python train.py --num_key_value_heads=4 --vocab_size=4096 --norm="rmsnorm" --norm_place="pre" --bias="none" --tie_word_embeddings=false --parallel_block=false --init_std_up=0.0363 --schedule="wsd" --batch_tokens=65536
Each number is 50 + 15 x the weight over the matrix's rms, rounded and kept within 0 to 99. Layers, rows and columns count from 0.

# layer 4 MLP gate, 704x256, rms 0.0867, rows 23-59, columns 192-255
35 55 38 74 52 66 54 56 75 46 37 54 56 46 45 11 28 69 37 35 62 38 34 62 69 30 52 42 27 49 61 60 56 61 67 31 46 56 47 50 46 54 63 45 79 36 58 64 59 72 66 53 50 62 50 20 26 51 46 31 26 49 40 87
48 47 61 68 61 70 52 52 56 34 65 25 66 48 59 47 57 35 44 64 58 23 47 56 49 38 50 53 66 54 48 73 48 67 52 52 55 55 10 60 38 54 60 41 68 54 58 82 42 45 35 66 24 59 35 67 30 57 61 60 74 53 54 79
56 86 50 63 44 65 29 50 66 66 27 58 80 71 58 36 40 63 12 55 41 54 30 40 44 15 36 57 72 69 72 23 39 38 44 59 71 59 36 49 39 66 55 82 59 31 76 50 46 66 57 09 24 43 65 50 59 44 68 42 52 42 67 46
53 54 56 60 47 51 60 76 60 42 72 50 41 45 37 48 66 72 32 54 62 57 36 62 37 73 40 59 45 60 66 14 47 69 22 55 52 61 69 35 84 55 43 24 36 53 66 44 74 49 31 68 71 41 48 36 54 47 66 40 52 79 27 36
45 47 67 47 46 29 74 44 60 44 31 30 63 49 68 49 54 28 36 35 66 33 45 52 68 39 62 41 41 16 54 49 54 23 51 49 45 61 69 30 71 35 59 59 67 67 56 47 47 42 39 39 37 61 44 68 42 43 65 60 35 70 48 63
42 27 39 41 42 64 33 38 44 32 74 37 57 65 45 54 33 43 65 66 60 56 50 50 54 52 49 51 41 50 52 49 57 50 57 50 46 52 10 60 48 51 44 64 43 24 46 35 18 45 24 55 40 55 32 56 42 25 47 39 64 57 29 66
51 72 95 51 37 51 16 56 32 43 57 55 66 54 40 56 50 54 68 67 45 46 70 65 63 77 29 67 61 76 63 61 51 60 67 59 74 46 38 62 55 75 52 45 77 52 54 61 34 42 40 49 66 64 27 45 19 54 67 40 77 52 51 53
28 35 65 53 50 44 54 38 56 64 06 66 58 48 79 57 72 54 38 87 54 91 22 48 27 41 92 47 42 67 36 62 79 71 84 71 51 77 80 32 64 63 61 79 59 47 71 31 25 18 72 43 43 48 39 51 43 49 70 54 46 50 72 66
61 50 45 47 48 30 50 85 31 69 49 51 57 29 50 31 22 72 45 56 40 35 60 38 70 71 31 48 73 54 52 32 43 63 50 28 85 79 33 59 41 55 22 32 37 72 83 49 37 61 85 42 70 62 58 59 33 47 43 51 64 69 37 21
49 43 44 23 56 61 36 40 38 43 51 44 41 34 54 52 41 65 50 52 70 47 59 46 59 55 53 42 49 85 52 45 86 30 39 44 62 42 25 52 46 37 44 64 56 33 69 42 54 53 53 29 58 50 75 19 47 52 57 57 62 52 58 54
51 24 67 41 44 51 50 53 30 52 19 19 26 38 43 26 45 36 62 47 47 65 79 58 33 73 68 56 60 37 56 46 61 35 34 40 69 46 37 61 45 57 65 50 33 66 68 43 44 61 35 53 50 42 59 50 73 56 37 57 61 28 29 50
50 42 37 47 46 74 38 73 50 45 37 24 54 46 45 57 72 60 35 50 50 54 33 45 40 51 31 24 57 35 59 47 58 69 55 45 73 54 28 51 36 51 38 31 65 71 46 58 36 46 50 40 59 65 40 47 71 45 59 36 52 50 57 61
81 46 38 47 56 12 56 70 55 66 79 58 47 21 67 47 46 54 45 46 35 75 40 79 46 43 27 54 54 54 49 79 30 62 52 59 31 64 84 34 75 37 67 66 50 48 82 55 51 09 27 79 79 37 44 70 32 48 33 40 50 67 32 42
44 43 72 59 47 70 50 38 51 36 70 60 79 51 56 52 35 50 50 63 39 16 43 35 58 66 47 59 49 80 55 53 77 56 58 63 61 35 45 55 62 75 40 68 69 40 76 54 67 48 42 48 36 50 46 46 49 57 64 50 48 46 36 41
12 44 23 46 46 31 39 42 40 51 35 75 35 21 70 59 72 45 40 70 44 39 56 45 26 25 18 31 50 58 39 46 65 30 59 38 43 52 51 70 40 27 74 52 42 61 52 23 40 44 61 42 44 30 42 48 60 54 66 48 33 65 48 71
48 45 68 48 39 65 55 56 62 37 59 32 45 28 39 29 37 42 43 65 32 56 57 46 36 48 81 54 50 67 56 63 25 47 61 35 65 26 77 45 44 48 50 71 53 68 08 26 66 75 62 46 32 38 58 61 48 30 53 52 56 47 39 49
42 65 39 68 44 52 42 36 44 38 46 68 68 55 82 46 62 25 24 72 70 64 22 41 23 67 24 48 65 56 36 57 53 19 40 59 54 67 66 23 34 27 46 53 45 46 53 82 40 78 44 28 57 71 63 22 23 30 60 63 50 57 16 36
43 46 52 20 39 68 47 48 33 60 46 38 35 80 58 59 49 72 74 43 59 67 74 77 15 34 73 42 60 61 55 75 50 48 60 26 35 60 41 50 38 78 50 39 57 70 50 22 38 40 57 72 62 57 32 57 70 65 68 60 72 41 53 82
80 52 31 29 46 29 61 62 60 37 50 54 51 63 41 48 54 65 58 49 52 52 62 47 21 46 41 58 62 29 40 33 52 53 40 31 38 47 50 30 41 37 35 61 35 50 74 54 53 44 42 81 51 53 36 64 53 85 73 28 39 60 32 47
30 36 60 59 34 53 56 42 17 65 28 62 63 14 37 74 65 56 51 57 28 51 64 50 36 56 42 38 66 41 32 46 69 44 55 54 32 56 20 52 44 39 58 49 54 56 33 41 39 49 42 52 34 55 59 47 61 49 51 46 46 35 45 51
51 59 36 40 53 14 67 45 65 67 75 72 39 46 45 37 39 29 29 79 88 90 45 58 28 25 24 37 77 43 45 45 25 25 54 54 48 72 60 47 61 54 55 60 64 61 40 44 40 36 81 71 70 48 39 00 52 59 39 53 55 99 73 48
33 52 33 26 56 51 28 38 26 73 42 66 33 56 67 57 57 64 29 46 70 28 45 52 62 50 39 37 50 64 58 28 47 30 25 84 64 50 48 46 31 28 58 69 58 58 64 41 61 56 37 34 69 43 29 61 41 48 40 56 49 62 63 36
26 54 79 55 52 60 70 68 41 69 49 42 41 35 44 60 60 38 62 43 35 56 48 94 35 53 49 56 56 23 54 59 52 68 35 54 41 49 59 81 35 69 66 37 55 55 33 46 55 53 75 46 83 56 61 29 48 77 69 41 31 58 38 36
56 14 31 39 31 60 18 55 65 29 53 57 60 44 72 68 56 67 45 55 63 58 65 17 99 47 33 32 33 64 00 48 64 36 45 69 31 57 68 26 35 77 64 55 52 61 37 77 20 33 17 80 37 62 54 34 67 61 46 28 45 73 66 55
27 62 57 71 56 57 65 56 35 53 37 51 52 36 60 53 54 41 57 57 75 27 41 57 61 48 24 44 50 38 36 72 68 68 56 55 60 68 81 25 57 25 40 55 48 27 27 33 55 61 52 55 48 79 78 66 47 56 43 75 40 72 37 71
36 46 50 39 71 53 68 36 59 39 42 47 39 38 55 55 51 59 63 66 71 31 47 29 25 34 56 67 63 62 40 48 63 46 51 45 56 40 65 48 55 32 41 56 58 61 50 50 53 43 65 51 23 52 49 52 36 45 35 40 47 48 51 51
27 42 50 44 33 50 58 67 61 48 33 57 77 51 52 70 28 59 38 64 63 64 33 46 37 48 54 57 33 62 56 46 53 33 63 66 52 50 60 31 72 39 37 46 54 70 59 59 77 42 64 67 34 44 49 64 36 42 55 19 50 56 27 50
63 37 54 87 34 53 40 63 55 48 61 29 35 31 38 57 27 53 28 70 51 29 55 65 58 66 32 62 33 58 63 42 62 53 67 47 65 46 55 40 81 41 56 66 61 67 35 49 59 52 50 32 38 55 46 42 49 42 55 59 47 79 32 59
47 78 51 41 59 51 29 62 60 44 61 73 64 48 69 46 41 29 43 47 07 54 26 42 71 29 48 46 49 69 60 40 35 50 33 62 51 39 52 62 49 72 54 27 57 67 39 42 54 54 70 56 34 44 48 66 39 69 51 47 37 36 66 44
36 25 68 17 64 61 59 33 64 47 32 60 33 68 81 61 25 58 48 55 56 58 26 58 42 32 49 20 56 48 51 49 27 42 46 62 64 45 54 22 51 79 68 75 45 28 57 26 67 37 50 49 60 30 55 42 42 62 46 40 55 37 56 36
51 69 60 70 66 49 45 70 48 54 22 65 55 62 37 44 40 69 72 66 47 24 41 61 49 51 43 63 54 41 37 43 61 56 37 46 54 66 33 49 43 42 44 57 57 50 76 51 46 50 57 63 69 40 46 50 57 32 61 42 60 67 37 42
29 45 54 50 60 45 57 31 33 34 46 72 29 74 44 42 50 66 35 51 63 66 36 11 24 43 53 32 62 24 33 52 47 61 69 32 45 81 47 21 52 26 66 77 45 59 62 49 41 71 50 60 37 67 47 18 47 36 29 47 21 51 56 60
57 80 62 58 57 44 46 44 67 24 76 51 79 41 25 75 44 36 70 43 85 40 95 52 28 31 25 51 57 50 49 60 63 54 42 56 47 36 87 30 41 31 30 69 24 27 68 52 68 39 32 61 56 33 61 78 34 24 45 44 39 53 63 46
23 37 70 40 64 45 41 72 81 44 44 62 47 65 55 57 30 48 42 64 42 47 53 42 61 47 34 45 67 44 46 63 52 62 25 38 63 49 58 29 33 61 47 36 33 70 24 56 27 66 44 48 32 47 66 48 45 42 72 41 39 46 47 47
08 31 40 65 50 31 52 73 39 63 45 40 51 03 46 28 06 40 56 63 51 17 37 56 55 24 37 48 32 54 43 61 60 31 52 01 36 51 56 48 52 22 47 36 61 48 56 47 48 50 50 51 50 36 72 52 46 54 56 38 55 57 35 55
55 82 38 45 71 45 63 43 78 20 61 50 60 62 43 79 30 27 48 47 61 42 67 55 54 64 39 49 48 49 57 51 52 44 36 57 58 43 48 48 38 78 48 46 55 40 47 41 63 67 57 62 38 71 08 46 61 61 51 49 55 32 45 50
82 43 27 78 62 17 46 59 34 69 53 32 64 31 57 25 41 29 44 46 25 72 54 35 63 20 65 73 66 36 50 28 29 76 76 33 16 57 79 62 25 51 43 34 48 42 50 66 58 51 63 58 53 37 39 55 74 16 38 60 71 29 66 25
# layer 4 MLP up, 704x256, rms 0.0874, rows 23-58, columns 192-255
28 54 66 72 28 55 71 42 71 74 38 30 77 37 65 54 64 69 26 12 39 61 83 52 51 49 56 29 77 42 53 70 83 27 52 54 70 41 51 48 51 49 51 17 40 72 55 68 52 95 44 43 65 64 49 56 54 35 48 28 18 41 26 49
23 60 63 70 71 32 45 64 32 50 41 70 67 50 34 21 33 64 54 37 53 53 63 61 75 63 39 70 79 40 50 70 33 36 71 45 43 50 49 52 25 39 47 49 31 25 29 67 59 23 56 32 52 48 39 24 76 72 46 64 45 44 34 41
37 40 68 63 42 22 32 66 59 38 35 68 56 60 21 47 56 56 28 69 70 43 35 24 18 30 84 27 72 62 48 69 79 60 31 67 51 53 58 44 13 61 65 27 65 60 41 56 20 16 71 48 50 58 74 36 53 41 36 43 55 45 51 35
56 50 60 29 45 58 88 45 76 25 33 57 48 50 53 37 47 67 77 41 30 39 36 51 58 58 45 54 34 31 48 34 34 62 12 57 56 59 32 65 76 40 57 59 35 46 43 40 36 58 58 48 25 56 52 35 51 67 48 55 67 33 21 32
51 42 56 58 45 50 54 52 30 53 36 43 56 52 72 53 45 77 80 40 35 73 41 60 66 47 77 39 55 17 43 69 61 53 53 53 36 26 49 37 72 56 51 51 64 51 46 61 33 37 46 49 57 58 45 59 41 57 56 37 55 69 66 37
47 89 50 52 68 28 53 31 47 44 44 55 41 42 61 60 50 64 49 87 42 51 79 38 56 43 64 54 36 45 51 40 46 44 57 55 66 40 33 59 29 64 79 84 38 51 55 53 19 60 28 57 53 71 35 46 26 48 44 51 34 33 45 66
27 55 50 43 60 64 55 55 28 75 44 49 55 50 48 32 75 52 61 66 52 76 30 23 35 43 89 26 49 46 66 52 48 36 56 46 49 67 21 64 42 57 81 78 48 50 69 27 34 23 53 71 51 70 70 31 11 52 71 07 43 57 47 66
45 32 25 45 59 61 51 55 31 61 56 53 26 52 46 62 65 54 44 44 18 19 54 52 57 48 31 20 57 51 68 58 73 30 45 56 49 47 41 67 47 46 40 35 31 53 45 37 79 37 57 58 62 50 64 68 91 54 37 43 71 57 56 28
68 56 25 38 44 40 43 70 78 52 11 33 56 75 44 76 39 31 40 49 58 34 58 43 36 25 59 51 59 31 57 59 45 40 48 65 25 68 47 57 21 48 58 60 21 63 49 73 54 61 72 44 52 61 71 62 54 65 40 52 51 16 45 33
26 47 60 34 51 41 30 45 35 47 78 45 37 48 56 54 40 53 43 50 48 67 54 58 51 44 66 54 55 44 36 45 46 40 45 46 43 47 40 53 59 33 45 35 57 49 58 34 57 59 67 49 60 52 56 52 31 64 42 71 57 57 56 35
69 52 17 33 51 41 46 76 90 50 62 60 60 28 66 44 49 58 49 60 49 26 45 64 72 53 40 34 27 16 71 28 72 85 59 41 22 49 71 59 20 41 26 34 45 84 61 34 39 35 42 63 51 57 53 29 57 57 39 38 33 43 80 44
33 58 43 50 62 70 62 62 36 36 37 64 59 39 35 37 38 53 46 45 41 49 59 57 59 52 58 52 37 81 61 73 65 37 37 69 36 63 90 40 42 43 36 77 48 46 55 54 45 46 62 56 53 51 48 45 48 59 52 43 52 56 12 69
47 44 73 50 25 51 50 61 32 68 62 47 62 39 78 48 33 64 57 20 14 47 53 68 38 57 57 56 28 79 57 31 50 45 40 63 65 69 59 48 61 59 56 56 57 69 76 69 55 60 27 69 61 24 53 41 49 67 60 64 50 24 39 47
25 12 49 31 63 34 39 37 54 68 38 34 69 36 45 52 51 63 24 55 47 21 51 41 56 63 57 33 37 33 44 38 65 42 25 74 41 67 27 49 46 61 59 65 42 45 61 32 39 34 34 07 31 54 45 29 66 45 63 50 44 52 67 42
40 48 85 38 33 60 30 47 67 47 48 45 55 58 61 59 56 84 67 55 17 67 56 44 50 69 39 23 61 56 47 47 48 71 77 42 44 28 59 08 25 51 59 50 36 74 50 40 43 76 15 17 56 34 51 58 46 16 33 31 73 53 53 33
52 37 68 34 45 91 45 22 45 63 72 47 27 73 56 52 54 68 34 43 49 39 44 50 48 38 51 43 56 57 67 25 68 24 39 84 59 55 65 58 58 47 40 66 20 61 52 70 48 15 41 32 42 47 79 49 39 38 36 31 44 75 77 06
47 55 57 48 37 25 31 54 29 37 62 38 48 59 52 45 50 38 38 31 43 58 37 69 44 47 29 11 32 48 52 60 67 66 47 28 58 71 59 32 44 28 34 72 40 68 54 38 44 59 54 37 53 52 42 49 65 64 27 63 54 57 45 67
62 42 54 66 49 35 56 66 26 94 52 37 44 61 29 43 53 36 30 53 63 64 43 68 61 65 63 39 57 65 48 49 51 36 77 77 84 53 64 62 40 42 51 34 60 40 69 72 31 35 67 46 60 40 62 44 47 55 47 30 28 55 43 57
24 43 59 57 47 38 80 46 59 70 59 49 58 42 48 76 60 59 25 53 53 48 70 53 60 44 70 42 58 58 60 42 35 61 58 45 22 25 50 36 43 40 36 44 73 49 61 49 64 69 50 32 41 46 61 55 45 34 61 33 62 74 64 59
43 65 46 59 43 64 38 61 62 50 46 56 40 72 34 59 21 44 54 39 53 49 44 35 53 52 53 19 35 52 83 80 56 60 28 50 47 52 58 69 59 53 25 48 21 54 65 59 22 62 41 32 76 57 24 30 43 53 44 44 47 61 56 92
40 43 23 35 59 36 67 15 39 62 63 37 45 66 54 39 51 34 74 25 09 79 34 57 60 12 31 52 58 63 85 32 51 30 93 11 57 45 76 37 24 57 67 61 63 43 62 43 43 31 57 83 70 60 60 37 64 35 42 47 40 71 68 47
71 61 43 41 46 55 65 50 63 49 27 41 43 64 68 73 73 51 37 32 37 54 59 49 54 52 61 54 29 36 46 36 68 66 39 51 41 55 60 65 52 46 52 47 71 34 47 13 46 54 60 60 58 90 49 44 29 59 57 84 69 67 01 41
57 46 52 59 51 74 75 19 48 42 38 68 73 71 52 63 37 49 67 45 63 37 67 77 51 62 51 80 38 64 50 58 60 47 53 56 59 37 52 42 54 57 48 44 63 41 37 67 58 51 69 68 58 12 32 36 47 56 55 44 35 53 41 48
72 45 54 79 49 58 41 43 77 64 27 79 44 53 60 58 56 85 54 57 64 63 45 39 63 27 84 54 46 61 26 46 83 42 43 42 61 42 59 15 59 59 52 51 43 78 57 59 62 40 65 54 45 48 28 55 50 28 94 52 30 51 55 54
41 46 55 53 57 57 30 48 73 65 60 51 39 61 27 67 61 31 45 28 33 49 47 50 28 48 61 56 71 55 49 37 57 46 46 47 47 33 63 63 42 53 49 56 48 77 52 65 63 39 56 54 50 29 31 60 68 64 42 50 62 36 49 67
61 45 47 71 57 63 38 42 67 40 59 81 39 48 29 70 56 47 31 55 60 49 32 59 54 39 61 51 66 67 69 63 32 28 60 44 53 38 38 51 51 65 51 49 21 64 65 47 57 63 42 49 35 58 38 52 34 58 45 46 41 55 51 64
45 63 38 49 43 54 39 63 53 56 50 74 34 57 39 42 38 74 62 49 37 82 31 49 76 17 66 47 68 34 43 40 55 74 52 49 47 54 34 94 25 58 44 62 30 56 53 59 61 61 58 32 48 43 57 51 66 72 59 45 72 64 42 77
48 58 57 54 47 24 33 43 58 58 56 51 64 46 55 66 47 70 56 50 47 41 31 17 70 46 57 13 86 39 32 34 33 67 52 54 45 61 48 67 48 68 51 39 25 72 57 82 65 35 64 17 41 33 67 52 26 50 52 53 77 53 37 42
59 37 30 38 41 49 45 47 31 19 68 44 41 56 41 53 35 57 42 70 39 39 55 46 58 27 59 40 53 52 61 52 52 44 52 69 46 59 38 59 67 59 40 43 44 31 50 61 80 46 76 61 18 28 24 53 50 25 45 49 62 65 47 51
52 46 40 56 15 42 48 50 40 45 27 57 38 62 48 64 31 35 71 59 52 34 59 30 41 61 31 54 41 67 26 49 50 49 49 34 63 85 58 38 47 53 34 44 44 45 49 48 83 35 17 43 43 18 31 48 61 25 39 62 43 72 41 31
84 48 26 45 74 55 63 83 30 47 48 55 75 67 39 56 75 70 39 48 59 37 50 39 41 47 44 52 62 57 49 30 77 40 56 43 55 57 60 61 34 50 78 49 57 41 47 36 59 42 51 61 73 35 25 83 64 76 62 44 70 68 56 39
44 29 71 66 68 31 44 62 59 59 53 77 66 62 69 72 47 54 79 61 62 34 44 58 68 48 79 69 27 73 76 52 48 35 33 73 57 71 54 72 53 63 33 76 43 47 45 80 26 57 70 49 36 19 74 56 53 64 58 67 18 64 49 28
69 48 34 37 79 33 53 63 45 36 42 25 47 26 27 58 58 36 65 93 61 51 58 71 62 44 49 57 59 22 43 42 39 44 64 41 40 56 62 45 44 54 48 40 57 50 42 38 40 59 57 48 68 27 40 65 43 52 42 49 45 41 62 47
41 46 51 19 44 57 93 60 68 55 26 42 42 48 59 65 62 31 54 58 63 59 43 45 63 66 29 50 57 60 49 64 34 61 66 68 75 43 45 55 46 38 23 33 52 50 57 78 49 40 53 52 39 45 64 30 38 40 53 54 53 49 39 42
42 58 84 49 70 68 27 48 48 50 63 66 19 45 65 36 67 62 57 40 35 51 44 45 43 31 33 54 83 39 16 62 20 47 25 31 55 50 23 70 28 00 36 71 43 25 54 69 62 41 58 92 46 30 36 38 35 65 30 39 57 41 48 41
31 43 25 64 44 51 42 49 39 51 65 49 80 49 57 43 58 56 31 43 38 50 26 39 50 30 43 50 52 43 60 16 48 48 48 42 55 42 25 35 45 41 32 44 30 45 37 60 55 56 53 39 51 67 39 74 61 20 63 68 51 42 51 40
# layer 4 MLP down (transposed), 704x256, rms 0.0479, rows 23-58, columns 192-255
72 29 32 33 41 41 59 34 67 33 82 51 49 28 26 43 14 54 23 16 29 45 42 78 67 50 52 28 34 57 54 61 22 52 55 42 41 57 53 45 30 35 63 57 11 56 72 97 56 52 66 39 44 30 61 60 30 55 31 68 57 24 43 59
77 47 66 68 44 64 31 34 71 24 74 20 44 39 38 55 77 64 26 71 39 52 57 33 41 51 60 38 75 54 43 45 44 59 60 54 49 52 17 60 59 56 41 43 44 60 61 37 72 53 46 48 32 59 55 72 29 68 32 55 38 57 52 52
58 24 46 34 77 64 29 50 36 57 54 41 68 48 39 88 58 53 36 27 24 52 49 42 71 39 27 52 64 25 10 45 80 56 65 32 56 44 37 65 75 56 57 38 49 61 44 39 70 61 57 47 43 39 55 40 45 83 13 48 37 30 32 74
62 42 59 32 50 56 19 62 44 87 60 48 73 42 29 65 65 42 45 32 40 79 57 51 70 49 66 26 27 45 67 47 58 49 61 53 29 41 56 42 44 56 50 48 69 58 60 63 70 70 55 27 61 37 58 29 57 50 45 41 32 58 36 61
49 74 38 56 59 25 41 80 48 57 45 77 16 64 39 57 34 37 48 37 30 51 70 48 49 64 32 62 43 65 45 66 60 70 17 48 46 65 23 64 30 64 75 59 44 52 42 53 22 46 76 65 62 51 26 78 87 49 52 45 66 64 36 61
54 27 45 49 15 61 43 67 47 57 58 49 65 35 52 43 43 46 25 40 52 41 57 69 50 52 52 37 24 50 62 50 59 73 35 63 58 54 56 55 68 67 34 35 56 67 42 63 65 46 40 51 64 58 48 55 66 39 54 65 72 42 76 54
44 63 46 64 68 67 58 35 72 39 26 37 57 23 64 41 33 43 71 61 23 48 41 59 49 52 61 33 41 66 29 48 57 33 66 66 49 44 17 53 48 19 18 49 68 36 45 60 68 81 55 36 44 40 62 66 31 49 58 50 48 47 48 62
48 65 40 14 46 47 74 78 36 27 27 44 68 55 32 36 48 34 30 69 56 75 37 33 33 45 59 71 79 86 35 42 45 62 62 22 51 43 71 55 66 38 61 78 72 45 33 71 51 41 14 54 40 67 37 60 50 27 41 66 57 53 58 21
54 33 81 59 52 61 62 45 61 44 60 50 07 68 65 43 68 62 36 40 30 49 52 63 71 66 43 36 38 58 56 75 71 60 39 86 34 41 64 61 63 90 58 60 55 46 37 44 33 51 34 29 64 37 50 30 53 40 36 41 64 67 47 61
53 50 56 54 59 52 63 43 61 63 15 41 55 46 62 63 70 35 52 63 40 17 26 46 52 46 53 42 69 29 82 69 70 74 54 65 56 67 56 76 61 43 64 60 44 22 39 28 59 26 53 62 27 45 62 34 60 56 22 29 32 50 23 69
40 55 54 48 64 46 68 57 42 49 46 40 27 42 29 60 46 33 19 60 53 46 56 18 16 50 56 80 69 83 47 72 49 58 34 60 40 43 28 18 54 58 65 73 41 41 44 35 82 63 76 68 58 67 62 63 43 53 65 31 51 60 49 41
81 57 61 65 40 54 34 48 70 58 62 44 43 51 54 38 50 53 58 51 71 39 51 53 39 56 30 34 73 44 65 53 34 58 48 43 72 49 22 30 49 63 65 34 40 61 37 46 44 40 43 34 60 33 43 57 60 62 58 37 56 29 55 37
32 57 25 47 53 59 45 55 55 63 40 53 57 74 30 54 42 29 43 32 56 30 52 34 61 52 71 69 55 50 65 74 58 49 53 66 34 43 88 52 38 49 23 61 44 53 28 46 46 66 76 40 45 46 24 47 39 53 88 49 10 63 52 56
67 82 73 62 49 70 47 47 47 34 58 52 63 46 50 61 53 29 53 36 72 55 43 62 36 37 47 65 58 51 41 61 49 51 55 62 56 39 54 35 61 44 33 57 34 66 76 43 40 39 56 59 70 62 36 62 65 17 52 62 48 48 48 35
39 32 40 57 41 70 47 44 54 48 41 45 65 64 69 60 57 63 47 38 64 35 39 55 29 50 51 69 59 53 56 39 77 43 41 57 42 45 54 68 55 45 55 71 33 40 62 66 34 68 34 58 50 30 41 31 62 64 55 56 58 39 53 47
21 83 69 64 73 60 60 56 62 28 77 38 39 25 79 42 58 28 41 55 44 68 47 58 73 68 46 74 56 23 42 91 19 77 59 40 52 47 73 52 66 65 52 48 49 32 41 23 73 78 48 42 55 35 40 43 53 63 41 65 53 68 36 62
52 61 35 43 59 49 51 54 59 57 36 34 60 17 46 65 69 61 75 46 57 60 70 29 48 50 61 80 39 70 55 41 51 79 48 47 72 35 46 55 42 58 73 45 58 50 46 26 52 48 43 39 36 45 27 42 40 62 88 45 58 30 74 65
57 40 43 24 36 63 47 51 47 34 41 71 31 74 45 71 53 71 61 18 59 56 47 43 13 30 56 35 74 56 81 79 36 40 71 38 31 58 56 42 62 29 47 59 59 55 63 45 49 51 37 51 59 65 43 33 61 45 65 59 99 29 32 60
69 47 42 22 42 49 15 49 27 54 45 26 59 70 42 55 37 42 69 44 49 29 56 44 58 27 35 32 49 56 34 35 43 25 49 56 47 60 48 24 69 64 56 89 65 27 32 41 97 42 50 69 61 55 50 53 87 43 50 60 53 50 35 26
53 69 36 52 55 16 58 46 52 47 64 41 55 61 69 39 47 46 30 52 52 53 44 51 46 53 54 72 60 49 29 35 25 41 58 46 60 50 63 20 49 52 56 56 62 55 52 40 58 43 62 62 51 44 55 57 32 45 47 53 35 59 55 68
57 44 48 60 45 81 32 44 64 49 65 38 84 11 63 14 63 42 75 51 48 32 52 32 39 73 74 72 71 41 60 50 37 76 72 46 37 31 56 71 77 63 55 40 45 58 47 42 64 49 80 68 41 53 27 48 20 66 41 46 68 46 52 62
29 53 34 49 49 45 59 59 45 39 47 60 55 55 52 76 37 74 40 31 10 49 19 42 43 28 50 15 40 43 73 39 20 34 62 58 66 37 45 46 17 35 67 46 49 47 77 47 51 44 32 30 48 16 33 63 50 62 28 21 44 38 43 49
62 42 45 19 18 43 43 73 38 46 46 63 48 50 53 16 31 32 32 30 41 52 42 55 55 56 30 53 32 52 37 30 78 34 42 56 54 66 46 24 34 56 33 75 46 30 59 34 44 47 31 41 55 45 51 69 46 47 38 66 27 47 58 70
35 20 40 38 61 48 50 84 56 49 56 34 19 53 66 39 02 46 18 59 49 61 47 26 60 27 57 40 18 70 42 59 61 49 55 57 57 45 54 37 32 49 66 42 64 43 36 47 40 58 48 54 19 60 83 31 83 60 22 33 54 62 31 41
44 48 85 44 79 38 00 36 33 62 40 57 39 59 40 64 40 54 19 60 69 46 29 62 58 34 51 49 33 66 43 44 22 61 62 50 51 45 31 77 41 69 54 51 43 77 32 40 54 33 52 89 36 58 58 61 60 36 49 58 62 48 40 28
39 39 81 54 34 59 57 55 30 64 38 22 43 58 42 52 73 50 52 20 43 53 62 72 54 29 48 57 54 45 38 58 54 48 46 44 37 45 70 63 55 35 48 55 67 45 63 73 53 26 51 49 64 53 63 40 51 39 26 28 42 44 57 44
55 37 83 44 38 45 53 64 38 42 22 42 72 71 47 33 43 50 41 52 43 57 22 48 25 71 54 55 21 43 62 64 60 38 53 51 42 47 64 58 75 50 56 56 80 54 45 35 65 65 57 47 58 42 44 34 59 33 69 47 68 53 33 47
48 54 47 25 30 52 45 63 47 41 41 58 55 16 63 38 34 47 65 47 53 29 50 68 34 69 20 71 38 65 33 41 70 33 75 83 50 60 52 45 79 41 39 41 56 53 41 11 32 56 40 59 64 58 24 38 51 57 57 24 42 63 36 77
40 53 62 47 57 47 63 56 43 60 32 44 48 44 63 52 47 69 37 41 40 62 12 40 75 71 44 57 63 78 45 37 50 73 67 30 68 48 24 31 26 47 85 44 57 52 65 42 42 80 26 43 68 66 58 64 51 74 61 43 57 50 63 43
49 73 27 41 44 39 45 43 33 68 51 37 52 44 41 49 72 54 53 37 37 60 45 44 40 46 41 49 82 44 67 78 67 72 67 53 42 26 72 67 48 49 52 40 48 78 45 61 40 53 82 51 68 73 69 64 41 68 50 50 56 34 61 73
41 51 64 61 47 49 40 19 38 38 72 59 33 37 36 54 67 39 63 53 61 34 59 76 63 56 50 39 43 21 57 62 22 53 42 44 46 33 38 38 61 66 46 47 70 76 48 58 42 81 57 62 53 55 56 22 67 42 51 57 27 42 62 67
58 33 83 65 69 56 66 52 69 21 45 72 37 49 71 34 68 53 37 87 47 52 47 37 49 29 70 64 48 45 50 41 34 58 70 54 54 62 53 27 75 56 44 57 56 33 65 33 57 47 61 35 72 64 18 14 34 20 59 72 48 51 58 61
55 55 58 34 33 48 46 54 45 49 65 77 61 63 53 31 63 44 48 43 68 63 29 54 49 66 45 43 61 67 75 35 48 58 51 61 59 56 47 41 55 49 47 74 36 50 42 68 20 49 59 62 43 77 57 53 40 53 82 74 63 75 28 57
56 38 78 39 61 40 29 37 47 59 48 64 66 49 45 83 66 70 50 58 43 47 55 37 29 48 60 54 71 36 88 45 25 28 26 28 43 51 47 41 54 40 60 48 59 79 40 41 60 46 42 50 50 39 31 38 58 59 62 24 49 52 52 63
28 64 29 57 60 35 56 61 47 43 28 39 80 22 67 57 26 51 39 77 77 57 28 50 48 93 66 40 30 46 24 34 57 28 52 39 52 58 48 58 63 45 64 46 65 60 24 59 53 43 63 23 31 82 70 47 41 59 66 58 39 44 69 67
71 48 56 90 66 48 62 42 39 31 63 26 41 68 47 27 67 71 42 31 55 49 67 55 29 78 33 48 48 51 46 44 62 40 58 30 61 61 59 45 51 48 47 59 72 51 39 45 61 47 61 57 66 65 62 03 65 54 43 34 74 47 57 58